Part of a small language model's weights.
Size: width 160, 5 heads of 32, MLP 320 GELU, vocabulary 4096, 2.95M parameters.
Architecture: LayerNorm before each block, rotary positions, untied embeddings.
Each number is 128 + 32 x the weight over its row's rms, rounded and kept within 0 to 255. Layers, rows and columns count from 0. Numbers have three digits each. The size before them is the row's rms in percent of the matrix's.

# layer 5 attention value, 160x160, rms 0.175, rows 6-95, columns 120-159
110:057167136131224130077132102087143178104143188134094135102090114096094148083079045091167177187121148171189057159101136113
099:107151144179096130158124118129149146155099133136143195201137097146114089143134147132149157117189113149205131118149136169
099:132153165099158194201147140121114088111071116140118102111144115139122122161118112116150111071133111084089055123211167120
104:115136143155135183135105076180129070170075133089088103134121160086136122114132089124190120086145152119127091159075137132
099:138166141126135134067126075090148112088106134081120139151153099124104108075180145194147112129057195147090075092120138112
097:105142165134156125152147082094164141116154079146116162149146092169128082112163139116128165113128156126150218147175118074
103:083165122199190130088108180135091143118195050075120137127146118108143087142109179122154211119167104120085180108114116201
101:162182168164133149134129191179137119131106149116107106178176126095056126121095181120130111068106179130164100088118114171
101:157144132174101185139167140112111105109113098080179151108128156139157157159109113091099133110136091114160157109086113117
110:122135151075146178163104201153114124170179090138105180136127121141108101123169089122167106140108106094095122116076106149
107:094060106110133169080179079136130125093148104105155153160113151113105151113091117153124099150166100138104128090192116119
105:082163146101101125122126106155070077106120107132127122142149134096118111110108083141126095153138126086163110159136119113
104:100128150134085156128118125139114117091162181121107103111113119095102136075113126123144057190134110183164162117146127076
103:153131156111138173203158161077142157084132092140142138132187172166116132127095132159098173122118122129116156171108130059
093:063112116139189143103117086080130090109182137112132123165128176200104124143097155151159071163104151152130115152120094165
101:172126076108151117164098152059129131102079188155124115152110149147140175147115105109147140121142140131102167147144140142
103:133138138132140090080056080130099174149132089115138064166147154131098167122111095143098107128114126106133053129068163136
100:149125130148133158059152155144123137132111140117113101116164085129097148130200082102109157159167066120143163153094163129
099:159172135187131102094105151135087114072114127126121095135135094093102055170134138152174143095145148153111037090099118146
100:145087157149103120167114133098152145052122151133146139066097149103176067108093128087125131124090171130103105115109096183
107:114089125121141171115087139193126138088140136102078095113105157150180159193166181136129117118128056157149142132135167060
097:163122183078130134097174117100175089191113082119133199138045141179133137157105119106132118159137178160111094120088104173
101:159110149134105088106146115179122152184080169104160141174111097083123066160073086077102164117140095177155128185129131097
101:129064086117130162108092107164145114113128099149072165122176147159138093115088106128102141101105194108178093065143119126
101:127054116183116184090154129144122103145130160120214155106111113135179177158108114126145142167146150096142057173182120074
098:127084117149182162072125103110142088189066128144143140154109081135120171138115079115093117115112110076212096136138149114
091:169157102099149169201114155106113118184174094165128061137104141109147147123179171176183139078166205171123082135088136199
091:052135110141141151110124195074124082137130135044129176135188104142117171141146093215104095136214187082207111138114134129
095:129101059112095149143216150130123104144097182053101113097188140073102094086193144101102114133193130104162127111092173126
099:149116117122166063144155126113165147171146089176097120126106129104111142147129073124064151143105179137161130134102115108
085:135155142143119154141139098156103067151155149155104145090167147138134053122099123123144134110122131133180122166153153145
097:140103162111115147136118162128143080159094168143092118138173084115088145073130196090102111130145148175148143156116105151
091:140100077176096091053172115121154128179110070076133111127116151089193132062136053136136073094132173124075112143143102102
086:160107054126101091109145057108184105166156116152137120178143167201081109149113053128134113130162086102128105108101076171
098:155138132095121226112181166128158121128083051102140170182150113101108082099125114179136162132117142187134170149116163106
097:140154136101095069072171142167141160109153088107078133160155090070103080142160084142108139134110107110105121179157116216
099:142231160104160129098111138076106135106081101112133097112138135102148149134115115209136150111187143150070132099085155142
093:087174132151143115097161109106129122202145124167114127149123189107109000115096159106196127154119099089154145115093135152
092:145141089121104153093102151178143149125140045135105173073084238118104140096076147146060160151077172154171134111121099128
089:135054154083162101149171140132142176135149172082154081149084126185094151134177049174140162100136128107085145136115102134
089:136205145124106126118112133092150111166153163081215111079132182149054123120085120130140129102167069146122152148139104147
094:141159099183089125211089143145170136198093119183124174135099179079155135175168106045103126094129139103135130136118174144
094:109149132132178118120109120083127175162124133158208131115183087111126117151108155157084195145195155117110121117165074158
095:137070162140122117115100095101134093157144182108117117099207113133150106118127149090120142123117092124182117107100140076
099:144062100134115125162129081160102119152130127104091130063129171195168117106119088129117143154085119119129123158102182079
086:093135105064194125167151089129091091113129153138083171080090174211145098153127091150174170147067124121162098088113131120
089:122139116104098075160088187118156156107181091100158160102142089101107182119148109085165127120115142147130129145110116194
100:159065120101130148130139110120125101119127149083134135181082092117103110175139151111155157121142156136154111121093192127
093:113126165138158088141170160165129144150117131133111183109088093123139109151149113070145090081147078159145105122174175134
085:150099154066121108153106100137129127173109063173111115114147179117136094159109149145150097113158124111151100096097148117
094:113078103137104130165129108154124056103115055058160162188109123101141140114122142133117066165185191155162136126137144109
082:091168107121167113150093133154157140117114143148126128176153121100141108148106178116164129126066175134113142074130119071
091:134120103132072255049089093128125119116128185186194116142157081173119145111113126134156131115178120184142145125152079146
095:100129129102126166157086156134141092132138150130100122133058139091075156124145161103112128146085125174107096097105148182
084:105074178100109042076113129097127127087116154151141147213198153137093147164148136095150113129149137109112133108120088116
088:140173104174135123140163164150140068156134122111128205214100132121109067160158078175140135068082146115104060113063095085
084:170092099180105176119099160125148225179123103158137133086158133126159085129079102111171138179179084115164065068105153135
089:136111156196128106177142113083117103153148094144174152183142113126119188187110161111138115087112143171133114107091076164
121:089118149131117191116148099137146101082154108125170169102181137167132123122138143131176078191150033074071138172070097059
132:136136149169074159143129117048086129098094160165154219110193165114131136158080140067104141105107137121158110146126131144
122:070121125168094161167137111116142150144082084120114231144115028082108140185093158113098153098136172115091148165118115082
118:081157120057184148106112170099124094178118099089136192206180124114097188149121105117150173157120143159104146189125088172
127:126156090156157172172135161133068118094124184169173130085140077098219162094149115139137092119071126150122154087093144117
112:102118059110145129151115138080135117099146091112114107186171121070183168118127097127114121126100155153146147169141183174
118:097127138150107115090076073087113138162176066164107130147103085127059083157139103075124153151143106133125163145135078140
120:125097121131071096126127125089073110141125126081112107158134051124131036094140125221118164157200090184130115118082121070
125:105138139097098147192052125097157134074132105147114229178121188163143145194135118141129053129166170097066110104162097076
116:159119129124138133175112075142121062164139140130151154120142119147123182062096151141092154111143219150156167105163169092
117:094095129142117067157159100166136114117120134161167082138092118170041170134179126101099111118100143113125141142100124068
123:111157091117143132115137123146101139137139128111170157155124212088109061142137108133106108121155115148138125124110165168
114:116108065114117123146107152119128151165104088143144139150148071169132152096137111136065186069134168160140091156091181100
129:140135058083111121167114130175152093182144157098114112136160103138165154159114132114103139138113149104138160142108136100
129:114141153109181197048146135131131080132063138119092173157211084139119106142146111101102153109082178099146062112152122150
117:139125152139221093125090124142159121193116117161176233137088168165131144079147102192174069165123111141111113120141148158
120:102084180130213156147114148166137124130158171126115134090166146116120144118158124068104122137140124191186154149084058091
124:140140100107137111183101152103118168140140104104100079111156160160154132135094158076169133140165047177127137074129175121
117:117173106112151067110116104101189074127160118108201154110093127112171184121141089131143095175174117116168141154180107109
115:143195126094113061117087138192154104125121128103151111124155098129119135163167043100146163143137120164146103177182130148
121:157166162119120196204179065159122084138166128135091188136057184080105125124166158113080156114109149110157146133063120139
119:185128150095135105145102101129127119165108125105098174171126132138141124155103109127123167174137088101081179118133086131
127:127127109143167187141113154115118130152134124121167154221088082163143179100077151173150144097133125128193177042081102123
122:148127145190091135100175118130129132130093084170078142162122090087097149153133105162140119120151160156169129128149115108
114:085042121138039117122136186143146158130161136112142161183078112129186100105067138127106123133077141137130115080154121144
120:131136050142150129072038101138171143145125126065148156081117094144138095180136142134142129163121108099159133122174126137
129:111147104160139132123156147161134135101100170096157153112115113170132125122089147138104091142119134072127159129105137128
117:152172145070153181168124115100103135149084113166154104118149139101093121108103129167161189106132099124104135126090132102
113:100061078131094155149143132092075148143094115102121137122095136156126145138104133174163154110100116108136222083169106090
130:163126166106144084122093092125144154149078105124114124154111114112181145145123097096134157158103099112130159087134144064
123:148090155169122144154151162087037106065129117139155115113132138159106110155083076167122107088114167127127088131135129124
112:171147163149149094088108143158189056107077135168161105140161118132109119199145149103124170131138133180104137110115078076
# layer 5 attention output (transposed), 160x160, rms 0.159, rows 6-95, columns 120-159
092:061198129149115098116147152184084129103062147106104085162116062167113116132158109144141088178198146150146128059152059143
106:110148132188145104129118136067139082139096079079138113166098096085158145098157111151132164101107110098154126169076130115
110:150138108124103144127080159174147143175118098088132149124163122047132118132141120150108074130131098141111152176101186078
111:062160166182180156087083070156168056188115093112127146091156151104087125143147134118086134146194165075133162136117133087
100:106090122105112115094187148127125187123115079092134108126140145124067131133157125081119146126171136145187176108103142111
101:091143175124123044160105129174131103151106115103080122085144026114169131141075164131152080184112141182123173115090074136
113:120130141130127118113138084130138162124149176064144101179204130102128074099128138073133130079164150103070143171171143137
100:086138075118108108159083192164164163113075138096151130108087158106177171104123072175149145145129114107102127175108164061
101:148147149143157058105121078099089162174073091157141159151170099151176112101118085170129125113151141114053147146136160122
100:158081068098165199168137168124183077115114119127134166078170155189142108122132144103079084164179131097132104088150108139
110:065143150090144110131086117140101112165120096161191098100111127150176106088133118148162147085091131088185130167192113169
096:149134142129152119189097105128220130077180160154124132145159140159161112155117149127156106082114086094170174129122204103
101:153169145192137127061129133147145113082169151119149131094116083159175156160097166152173031119157105120150131141142105163
104:107110115143105148156193084142111198131135168171116106174119117092132161106129121179126083155134129171086136157160124148
100:146132147128119124194146106127152157110146144128106113179128106110066109123117098125104119117089168114161057123120116151
096:134122135157120102106107114134145089097139088097147077162209147119145138114139160125155193131115077087126124113176128079
101:153141120088148118158124117114146109124105127082153136130109082159121115141128115125167154170093103094144081083116189121
093:127099119175188152116130103175151145116165129138152148117068174075066132137147153081086130166092075155166085105134105066
098:123166142092131168145087172163116152173200120109078120156185109111082104120081094140115085060140150090115131106115159108
097:127112127151138087141099129050125164084077147143092151084141114136108106141126135117107139112163094126197116119116170133
113:172142135145111123099143083197107133158092151106110122092082127092146176127120138133119126102077100138100092135127099156
099:093105082129187119121154159070088140127066061142139122110136168089130125128191117168121079089110102118121104158132091076
099:131158141164153152130142069180090156103198079167119091070072089160177141150099098130129113078169042117200135146118178143
098:187088128103185127103157105167139096104083124187174133107167131123099099049075131094134187155170179136145094141163168099
102:130140169084132092116131146069094119199139199133134089123105096109117118172151089071136108142086155120118132103108167131
100:100108187195151143151152055183196156159111102173136129067090151063096139154140076105132093160131107109104114115113136089
092:168121084108130111126115118094121103143120120145115135073075161169161148116139072112142132115115174107093113123122129090
091:112150140075098199104107212173157125111183164144179110180129139122115139103127142114079083094212103151129150142110067183
103:085203097134158118063105124141195129147129086195099152129146131067084135116154116149047156072136131123125102095095171140
099:135195126134148160153139100116106150161141120163118170145089148149118207152137118102133131160106162206114128120115114119
092:171150110131130130171197104089109140093070149148119079163113101123082132089140115105104132123119158083092126137178109080
089:079095142123121179118082120130148125113154123132138148140083102112146136147099176061125115124133118087155112082139166089
089:125096161124121169087176125193109117168156107174109128139098196089149126147153107152103165125105129168116145068128118086
085:151146136095088131106111102090147060125121120135136155097112164115106179103066121190103059181168156131153104121134131124
091:155154062166129140140072153169126157126119086172121168102158076105063090086169168173186089170163120074102145114165138100
097:129159137183152139159136069174131141096151155162145117114116174123126130116172143149152138108156107119191094135142120111
095:123107122121122185118117127113105134108165096059189135148122101138176129114122114156132204094170153130115117109151109178
083:108136125161110139131120103168115110141133158151087071163108166152153069100117165213120106178117153107143156049129102096
089:143044077144127129141151127129111152153136137143204167150172126085044085149058134160131059187137183119085180173081134119
093:059074131136105074144127147192148127128087148123127123143130128104127226105093129176160145176097127126083115170080106126
082:156168079170116143063178129086174144109155176130187181154126150119112164124160143088199157118109125093095051093129163127
091:161105144183204134113130094090154061097148128143103171136131112111204148086097111137153154094128097057101150155116099116
101:167145195080133135124083167103108152184170124095147145119133157125171067148110064108130156162117126131203156124191133203
098:082142176130080076095079078127115123167120091111075101103187172134157158110125108132115099113184154136127102101122122117
090:147147143140172136151106096168075193079134136080132161105115154125127099154156107092125097176147110127070155129137087077
094:083127116102125135156143087166149152114148152115131102167147141129124114121173107153092083111088152133110117082094106119
083:161118148125123118135113103134108158132131138147118102156159129171070145159107131085136131117124104086186116130125155190
103:145121115049098083093145201154197084136131108120163126112126138088087151102150133151113179094079154161133169141107063154
089:069135119119160162087162183114120136105065186115114152065073136130106066169148134137085125128145144161149145163139095092
082:099132124128193152141076095096125157180138084087131108138041129114201130087152130144101157104120073102143136090141103099
099:147197158098160051145086151179050134121220055145123119085094090121086132193113117187165143059139119144168145102088131140
087:189129135159085114144083155102093185137115109128127091163097124096167116147155153096159173104113172130182115086124136127
084:039123154110093114091157099081130171141170190147097107183121131120114144138115135067143158110150165151129153120111176094
103:197135125129087132095151108139116182086125179045116179121123117089118157099130135112173113129111084106156109114118170106
080:141115147154080073144109043103147128126107105130131155140121139102134140165142116126155072124143132118112097118153108182
088:175125088159125178091119147179157088143209112062137161126108090121121047052139107164145115139110138154163139156121131114
091:165083105128104122084121186124152097079135169155168063097139164174156100109083114095117146137162164148063103106138146149
091:168117127105151144157075124051147119128195117120142135136143122166132131169145108097105126106184119142079096076138136170
127:149160158140135107094114138145123157150178164122110101118138130090071142137126090068130161133099167185122202143139183205
117:125136184157155099147128119039112101142108151117156099134081149093146123146132067158224146120153139134117124100080110155
117:153088115064164111080136165098081100138158131121065128063116127154148105121142137108101175144150145130147127128121210152
117:153114121123085104123118151111141160117185150117118150090120087141126135108098166129162056111116149121132142087096109076
120:100130192109127142153155090125139133156162101097228164094041159137099096094139133127149136177161115145126169142171139152
107:149077139128073167082140123131137100071133209068124135152106198136122218131160105094145124103181157094166105165169130124
117:102117098140154129138149170151117109175115173121179135158124118102133120126144179111165181097141095117193085154185170142
111:125149153103103195122074172179110078131146147116171128065115123150114113183133116122140120166136089110152137124138122142
113:163157152203141123105134114115148182144099134095099111105102111161106060106148173124120138088167071099110121142108148171
114:123163089102113159117136125125131155158140105139091137135115103136156164180145134140113108083078107128107109112117157129
118:179194121082151107131094117155090086172128078136122123115131138133085071154076174169144148145163112101128084094165160174
119:170123196176114161125131134154141140099166120149058131123120097112106119090133167100145111145120106132162075129100142125
119:169105136139111088089189118072116158154133146118148130106132189148149072130188088103147087098152127152120122126098100086
122:085161130111055142124124125131154118117106147213144146106099177190151120115155197188114141144149112110141123190119166162
111:110109117155145190097128072142117152124125094087140102086123171133131106110153155117212196080124146104115114132130099122
120:127167133189108144099123063114079103179104097092115117103118065100151164090168133109102115145137105130107150120146140132
111:111154139144087121123166106115149158222166137097097101155118083142097096140153156100127180106121163135066125157151064126
119:076168143117169124094089076162075076142158180178091154143128168146090121117126109138120154191127158106125151146118179120
112:119101156152116095095161135156135142160124126134131173140170110124096148134169154115073130154120104091106128155082182086
107:106128081158132195132137196133089102134171153112113138090091087107156134105156097171117058082085125089164108130105190137
124:151121145147211098086140131134084220167154168157130133148174124127081186148110120103147124169110100153113086092150086071
117:145154140106119132115102043065187139128136154186152139116112141117135089115120109177109150081074175096144132190106140191
105:179183133077090109071136156133160148159084110152187108110142124135187138142138118138145114065179119152152090166160124148
109:150078104096109047068126166099199184179112126114177135118124067161090143191123069159112164092116099079150124099175169124
106:160211106106074097135134085129126134070150125135161133140130113115055142115141149139126156086127115122090141115122180085
122:125106179135095139216134163168163129090142119148107103099155110135130100067091137091111118176141130123118180117060205150
118:164194127144154158105152109122156103156133115110077125129131135073148126158149122121150127119143127147123104128168122087
113:122108116158106102135144076103136078145139145108173128125164108132168112126099138138126055120188120209123054130180084177
113:171183139098120115124125154116182095129150080142125121097152136113177091062118156111131122135075097123128185108188079202
109:098145181093136131156120221144112182080124099158096095114139093133164143178140155102063146134089164128130133155136093146
111:130127144117156120101149119136155074120099131186133127121106103101142141094135159100118126139152118152079172143149177110
113:132096175105120109163154125136070172090106062153172130132110101126152186041098118162122141145178164082113142142146099180
# layer 5 attention query, 160x160, rms 0.129, rows 32-108, columns 120-159
095:118162124153186142088078126132157129096178107155147115106143203143169092084094096109080097145092151162160129118170141131
112:134106070121080072167148106106100158136097098103160180155108094130107153158150134158172137121153112131100109158126104091
068:162089106096112097175138111102146092147098141133133145173118071126080159155152102092174110171112147112100124096080136115
096:109146171161159174145111097120057144207111110108095178124075120069122161152179109162100173124118159187110147124107130176
097:125129096115106196124108115141186075113156114160141081101096167106144115090104132104161120148139150120141105128128177137
065:129213183120114125113154153146131160100120139136150085154165164136159074082136154101089140076129149103131111113143090140
163:137170075094079087174147070084110156161094125138118138125115069141095135163137114122183140169129167124067138112139129079
102:131179124113133097198155129097124144146118131145103159152137114120139128102153152118071150156114192114090120066090098120
102:154097080115070124052118081152178076112161085080136081130153161202151146124129145140107109071119155099109141112138119135
103:113166150082115105065105130137110140133126152152144123144086177140090135098182068104109165162080135124135104112117108092
098:174126142165125103121183176111172170114150135099069128133122109168114163065149100095129165140086124097135092157159116111
098:178219052125142151138120137104143099171133155115069082174117132085163148151113147091087137115129112118119159139093181118
092:152129108124172101153174194098140180179110148140093075103159078072123137102057186167136112141162169151092079129105152046
102:146123126168108168090161059195114098118182112076135126118124151101112135127096128167153167079110139133118094141122143070
100:128080086113129177176094121083152130113153114073159114207139193104080154127105178118126082127090158117089155113114141103
097:120107158113172054188090121113133204102083067090125146190176074112097130062118145114139066121126140096108166151140123069
102:159089140082169065120128148100158099188095141191133171202157140128138142080134136116162139092158113103077126102064107135
105:150120167158103091119084056141099130140170094127122136147157087087123096120163145114132151151122077082161115128184066079
098:112139102136165140077113122107125114120132143148146072104114113192133098126102153116121099127092088155144185144131097180
100:142167133092137168152147102170086137105149134162094076170094106149091157112085145135077102092168113101133118107099157080
102:152129116113123093108114197164168081095122092142102130065118148134127140120155102090136146076100104138121088104146152086
095:139142146134062079112097187150093133122096169121109117121145134167151120128117213131143139094104175174104106150127112130
094:093124117138105162140117126127110086129129098085119079125105165148120130106091138131094146155176092113064134104148156116
090:147119082115129153148105052091172170141110199138144108164124069181132171095150119102119165069136115168158054079154132139
096:137114083136149159123119134136059139140119221136131132078111117165137062124107170124170108161135109124166101105102153154
096:133099112119133091160142135133210132116143110156199077166139108141120083154133195146166126107157110103078126098162134138
106:123147152101182177126159130156155102120099129152169144099152118112125180125156120132092167095120122126187130192126135107
093:129082121100092150140092136182116103130124126151090136125177112083122121095080111181194080162096181102197102170103127124
094:128090056113143048140125061170173125088136152180155105077106083130148129143111124154173135142133098164132069176161066113
106:158071140175122118117116173111153131076091127128066123140124087092127179165126094137146077104129165094161166144110132165
101:142204122113030126148094114094077083112137151120124138121118106118125119156163170153162108121091129170124168118117131088
104:108140117191107173153134110142156136154137034102067167072139130152134112114077126149101081126131073125130182204125093076
040:147103150154097100114105171093150132067154134219077169122129168151151166107148136188044145123116107101134162084150177162
053:143193161172114073173119130132084131129174132134163131131110096101166126125100153126138126103161167167130137072081121080
118:197105146122119114215132114102148128106152123140092126113099138167129151163145142193114170113103152129111157139140117133
126:161118125110109140086046146161167119131128098155086181157104078108114104114156055113167094154097169131131098132123099081
037:140069135100133085100122127114122079100133088118096132156133151099135145171121148119131180124218100200111173114124124110
059:133148125095097097144169123145105102134128118129111098129089121162108145124109130093162154159197154147116148098133160160
086:098143143152133175094096155179150133132129093079147170152122132090172133105073154126148121121113061115121052150152102101
134:092130146140086174089178129120148146162206129088135115150033112135098101091154090134090112115129140190107164107149054152
135:160112107114068164179131085115105134176092147141107141105137105085063153108081131123153117162137071146117158080143129125
120:151117106148130111156142122111144091118124190151118084091096152126140123082150058093092127110184131082119137083146114079
132:089205146095113101112204143141127084107130154156107129133108119127144102130098098172151108103146131058083124127158128129
120:099100128126100135158082140147132145176132137092139118031109134158116098101147154099139085141088161081085104131166181136
125:106133167087035072160173175131063132104110090146100117123156105119112142140125104148094107107181091134055136076139140107
119:103116180130123100167084170096123125179103096170113182098129122139189124114168135089114147133160079157176086064102118167
114:145118091126131146143160079092139097156152138123126090117092171109135154047077074111113133138172123083116131147088128093
128:144140099138142133170133132115145106113116137151186097118148083109093124143100116115150138094116133191132152094077072048
125:126170070094052120174153117132115191146111210093107117200094195098089122166139109169168127164109139131132203116145152166
135:138116112147084123140134100178130086140144168132092191082104110173121125138028079148045171093135078180121142154167116096
126:114088128100162063108153117163129148120106146058150130141119143144217137045134180093100106193139120109103160121121108060
125:107120131180082136111088151161099187077123133056127127116144114186080074136141128186105187113171155175137101094157068147
122:139156078135100086136152121126165111072116094105088113116106116139111107078170112119175070133105107105119139121098133164
123:127090138124198078167160084168152095121128125115121070145140176116154152152150141124078098151085100108095097133112133130
127:109100175079176128170095135136083174130098172112161174145154142088124087159116131160155143114127091107102122135126151146
125:131164108164193197140122164090160150146130162105129075161140110090134120147112064119131181156134160115105100127155143152
123:098140144126164087163145171134097116155087113165146080158088108187143167145138166098144154082085120139097149128137097128
122:092155133178188120168104127147088142197108141106156226095150175097103205120176106094206115112076110146178137111087073115
126:109133073144162066190105092189139105116160093144130110070085193172096146152220163136102125110179128130135103115143115162
115:114094118136065122162138201114155097150087160128107085119088140138072106167192130178084094192164153109176146157164132094
127:091128148127105115173101121104142140123144117103165145097122149154138163119167125153128141118081101148119180099064125126
123:108162121081101112161118130120055102153145139110169145079125146064153121145092122102128138068119114102135129146109116144
122:099147172128116083152109095149109161176115111101136186171164137145135063149156108134089123116154208094138113136137152138
118:155070135044115137145161085194113175133125107106109128108143140104127120117141102061138121157119096158143092167110129200
071:145162186200123122144158097151183167052131144111107147109076149175120112132103109143159170128103098180113084117089146092
088:124118171156105102127106090116197085141143147158157067139102140111128107155122151098113188106118124105120152097083150126
065:131084091130129143199135068138150074122057111135141113109119100101150117165068206144093092112159120079118127091160170104
083:213127126087090183154108122095096145075109198155136093106089153142130172139093164086074130154110111155098126104157157121
063:145089136107100131102150122136125127185067168152148122211106103144154135073101165138152142128107124124097192075119075068
086:114152146130105129071054132113154187151118152149126138162144152041091100093172112143123159121151154122083117122164106106
124:136118174170102095142116131090130096127116093115180098164133180087171142106129155154089144100112050110142160146112130110
088:118132099116117124139129109144113176155135135130088135119180119117143147043132157150111115142151171200084127105154119115
083:155097083165163131086174149151164154133110114152158172100107151113151119152049124111168113078107062069137138121171082108
094:170124097144125043159144151116142123164130108128175186099136102178142104085154104108184173156163135120116103118088160132
097:117115147091136145162123056142149133155159147142097151154142160067090175119117121065158177089096124139105115116089124074
103:134145117121110171079076119142081100085082084124098132065128137166175171099170015144136110162169131174105147115092133170
101:154139103085175147114101111192157131056148125130146170155124136170097089112094103170097057114081138135224103188123095067
# layer 5 attention key, 160x160, rms 0.135, rows 32-108, columns 120-159
057:153147165207188113123118133089099134094108130139078143140143089101104131180178128135158072151217125093052092159128099137
084:102095110095081143116141166124123141159076171186137130184188061129094091126147159135174122137119059090148128168124169104
188:110101105057107120122147114135180155134128117108174089097132081129117168157138156111168140129100115179165130132111191072
090:135114131112200091108105136080140114118090127200173142154120141074180131142116106153135119130146095112126100134127182159
086:138126130146140111129152172113087136101198113111149152110095187130110114122050121141100130158075137135136168092109020148
102:146153159192187075144173128117119109120155122103124175125109158129147121137074107103109104147128141092119136095125045199
080:138154130181155114137130114123088118131187118104150154129084197136151126112092104154081171166097183145125149096130010162
096:130155100121138153136126144166074176179114150089139113199123108146113083134152082142129099149086155133080108120081115124
093:167137112143159131103131150151050157122179132116126093163089146144120126084080132140126155173137128153122065119108156056
097:181108044127125124123182078176221141129136098136100093134190142114107144103132102063129136082119201114141129093141142140
092:112159097109159122182151151167094116139100107070159055093130150128105109099121112108172084102128147083141056191133111120
097:081163195098144143120144154121133112133151094140121120107185171115103124094116158156139095201107116116141152132047126130
093:105136084124079132119140115167120108202109106168094155079132152133146163067184133095142151061184129109102113177093157149
095:180127132074132124117100085159141110176104108211102179166161102080179124113150130132118108092193104104127094168123168067
089:117131163144144147224128127148134133152110127119120078117106095145179130112160106107159085117097107135080119172175131182
093:078156151170149094165108119111061119128084152100133161131104105157152079079176071161185118119104129102129113157139136085
096:120135112138097194099139129155155143135151126081176121149147109156196099160195189139112168093122109085075116087089184149
095:086158114205098140157117118127182070136160087132120126181061169113150093079128097092138139132179133113209186149151137059
094:094112210142103109141158179120160133097093131135096146177133119151113069157123147091164151200112103130129138135095114162
094:132138146149120105123160105112071146139115133108201132159135072159108116071113159098145056132141155157151179127168193150
094:106126141141183093159166145167120114148167070095112187085155133116125126152099112129104174153141121111104123111071087077
096:153124094085091109112158076111128193110178112110154174107116123117148181103148120160151091146132110176147130182092082069
091:103061138121102132096161164146195094127090218155170121085099145079117100169151133108149148113218126096102145106054117152
091:130172109089147115094131114111087108104161149088160129137154192163129086132151069123142176041114131141108117134080158119
097:144121101125105167133140125067142086110066143132152161127102111180116146146189128125117116167154092164100138099151143177
089:136132118109101109109171179162192118105180178126119132134145109102171117108141197166118111099157101134150124091080159112
095:126126189120121140090114145123136088101140087153112103106112176109155126157053085118106090051134084179157117105124133137
088:156100089122143110118128133166147133133162104153082149098162127148106179068118162119177122130162162155092089120105124095
099:127048126137097147118151187126201180108113119102088101092153172208066149089104099090160080084146110098177107154130191087
095:091108109153086080169141115135149092155151061127161096133112097166111074079156134095099153152209108088126148196155175137
099:058133116092129121151093078102137116155079110163135119145154126167104070097170125108167212146126110113192097114110117121
093:105092138169162142128139132182178103078074092134176117128140077102181113103187135148159150120125093139136088145126112155
037:132158140166110177182151138169115116170121188114138102131141150195118140112084156094118132130138096121129107160133145137
056:171108140144152083129125162118110122144126146105173166133148129108095085170204135149146145142110133109112117179139154181
100:100166084143138099184110131081100106082120123113154110157104112098121077109121149140103152168121122121112144142126099172
125:068091112145063174144145193111091144144105105117108119133088151084126094118080060107110126145092134124113091141127109090
042:112146156129130176186149124149130186093167137091152156144108143179107136089172146139176093172111162043147106141163144135
047:116144104111095158107102122115169221133136108125081124096177086132098193099168064133083134092083149115143122160094158098
126:058109119183113144136093156120179111139146103119123091146124186152144151135103154149115120144147100118109121148100120170
127:164129149106168174124128093077133167149096179114079090067117148185181112177070109145160129137182205080139105132131075103
122:166120153137148113124134127124111112073054134129096193158080160076151103083117112060149164121140138127100160159128108127
116:085126134137136143123163121132107160140195138156148162134129136116098177076133136138103126116163150087092134121160141134
130:160141157107076132155155076175110086125036113090189124175113100100124154125075107131132124204129121174114115083121112164
115:149103090103127167163092157156114140139119110101192118109118132135128148141120100154114141160147078084161152064125138161
123:171139129133134116118154103085099098147178095111138185069137077226096136144123141076140108178137137193142108104175114150
117:100134085116144133096165162146146105136113091131135108131126077168172127115151139084100159083134051176115079071138131135
117:119090140103173100135102145141212100134135168112133087094093123119099148122085157125164134066127092075116144136151176141
128:185102121146123091110119118132192138167161150088110133115138085144126105168141160154126134140087157168091161138120133118
120:122104109126173131138105132176149137077177238128144170172121125094116085190113143051146070103181135154044162139118175168
133:040110125131113156109136119110143136124178102141106139119154102096145131143163166156152175116077153153136183181126117150
122:108146145181178071106053111136132143149054118122130110151150171122112147108168157182155151096121101161161124143134133089
127:073089140172133128117113111131115169104128145098143143171139169114152121140166085119123128175059132141071081104164126128
124:140086145146173163154105126145096114132126119130179118116059090108146088133144201078096117050153134170113096115103147137
133:133100122155130139141139119107100109116092214117146128127141056153160102140132122145079112116071110146068113149133160135
124:139052083117127139168100110176065151164108164132098147150107138140131076043106118112154102149137117144104117106165124138
121:125134081153116109192129102127126095153174165133152147203192112046086153087152142132100135132090148089099087109145131123
125:139155119165120145084129193092142074121138119062134161099141159086119128129148150140121125134133130158094159080122080123
125:144120124153154134136108137152208145164081096112135122091171141097164115142108102077146098162162116132195162187152100138
123:194133124175177148103134150102187144133094111135095135139101142113120122204175108089118103176119176096116095119163136121
121:084073163114130101163190098149186110074071179127097112125116076137148162154146109152191150183065100157160089100105156135
122:079162154040156172070116101118214136120081087107143111135127125153121117145156123127156088113108113136116148151148106143
125:152188127157039113100086097147143102060077118085174107121143133135130154165113100091114123144122107146091164084145122105
123:133174118079135091073139094189080141141129146131153151130097118144146124120161131168158113106154144124127129102108138107
129:147092172134144137136145179124164185119087136101207102136132152170088146165115117147133117091106161255104177138144140098
078:107101095178146203096130143127149127114143126131173121084054120156092094140134156127131093126144069191100138066114069092
086:136111145121089122078099166122058136137133158106160134134113156120149144116111074146104089102165096117122131116148112125
153:105135183134125188144035128064135101158131155113137138179146157072135104095151081183103132126137160104080156103094164140
079:189138139155105168112142136131178104117119129126090114143125096179150179169135146123205171085121115147146127183107103148
081:136056080169105066007067185135141162104129136113074128156079130107147142162079123131118188117132098131136110142096106119
086:163134137161123174130107123077160119150091113061132146168125163092077156192141131150086168207155103096132185071108138154
064:073147113120106105130117136139176110110096144151183144156159117165172116056139127102122074143172153170082149087189132072
083:141108139125151164101162113121152108160179183127106122124107084185178132096106100128132106120106117117064094133231142164
084:136169129121127103152093080119070137145163086076153120145094104164126179119187163109158069134112114121155086094214106078
093:151104154119129126170112103156136112148127123136135102124084119169126155173097128141133131122137161104218187145146075147
096:102122157090160129114124127165175136162060122155158145139158136139143100106121150074109147103125155075180099085140116158
095:150128105047138127210100102096166074082145108073176142143145187169075118096120148143101141108104144099192133127161106141
099:167148117133098127116119113150115178071135137087156187114103093145096108094127103088121089147148118213065109138173124090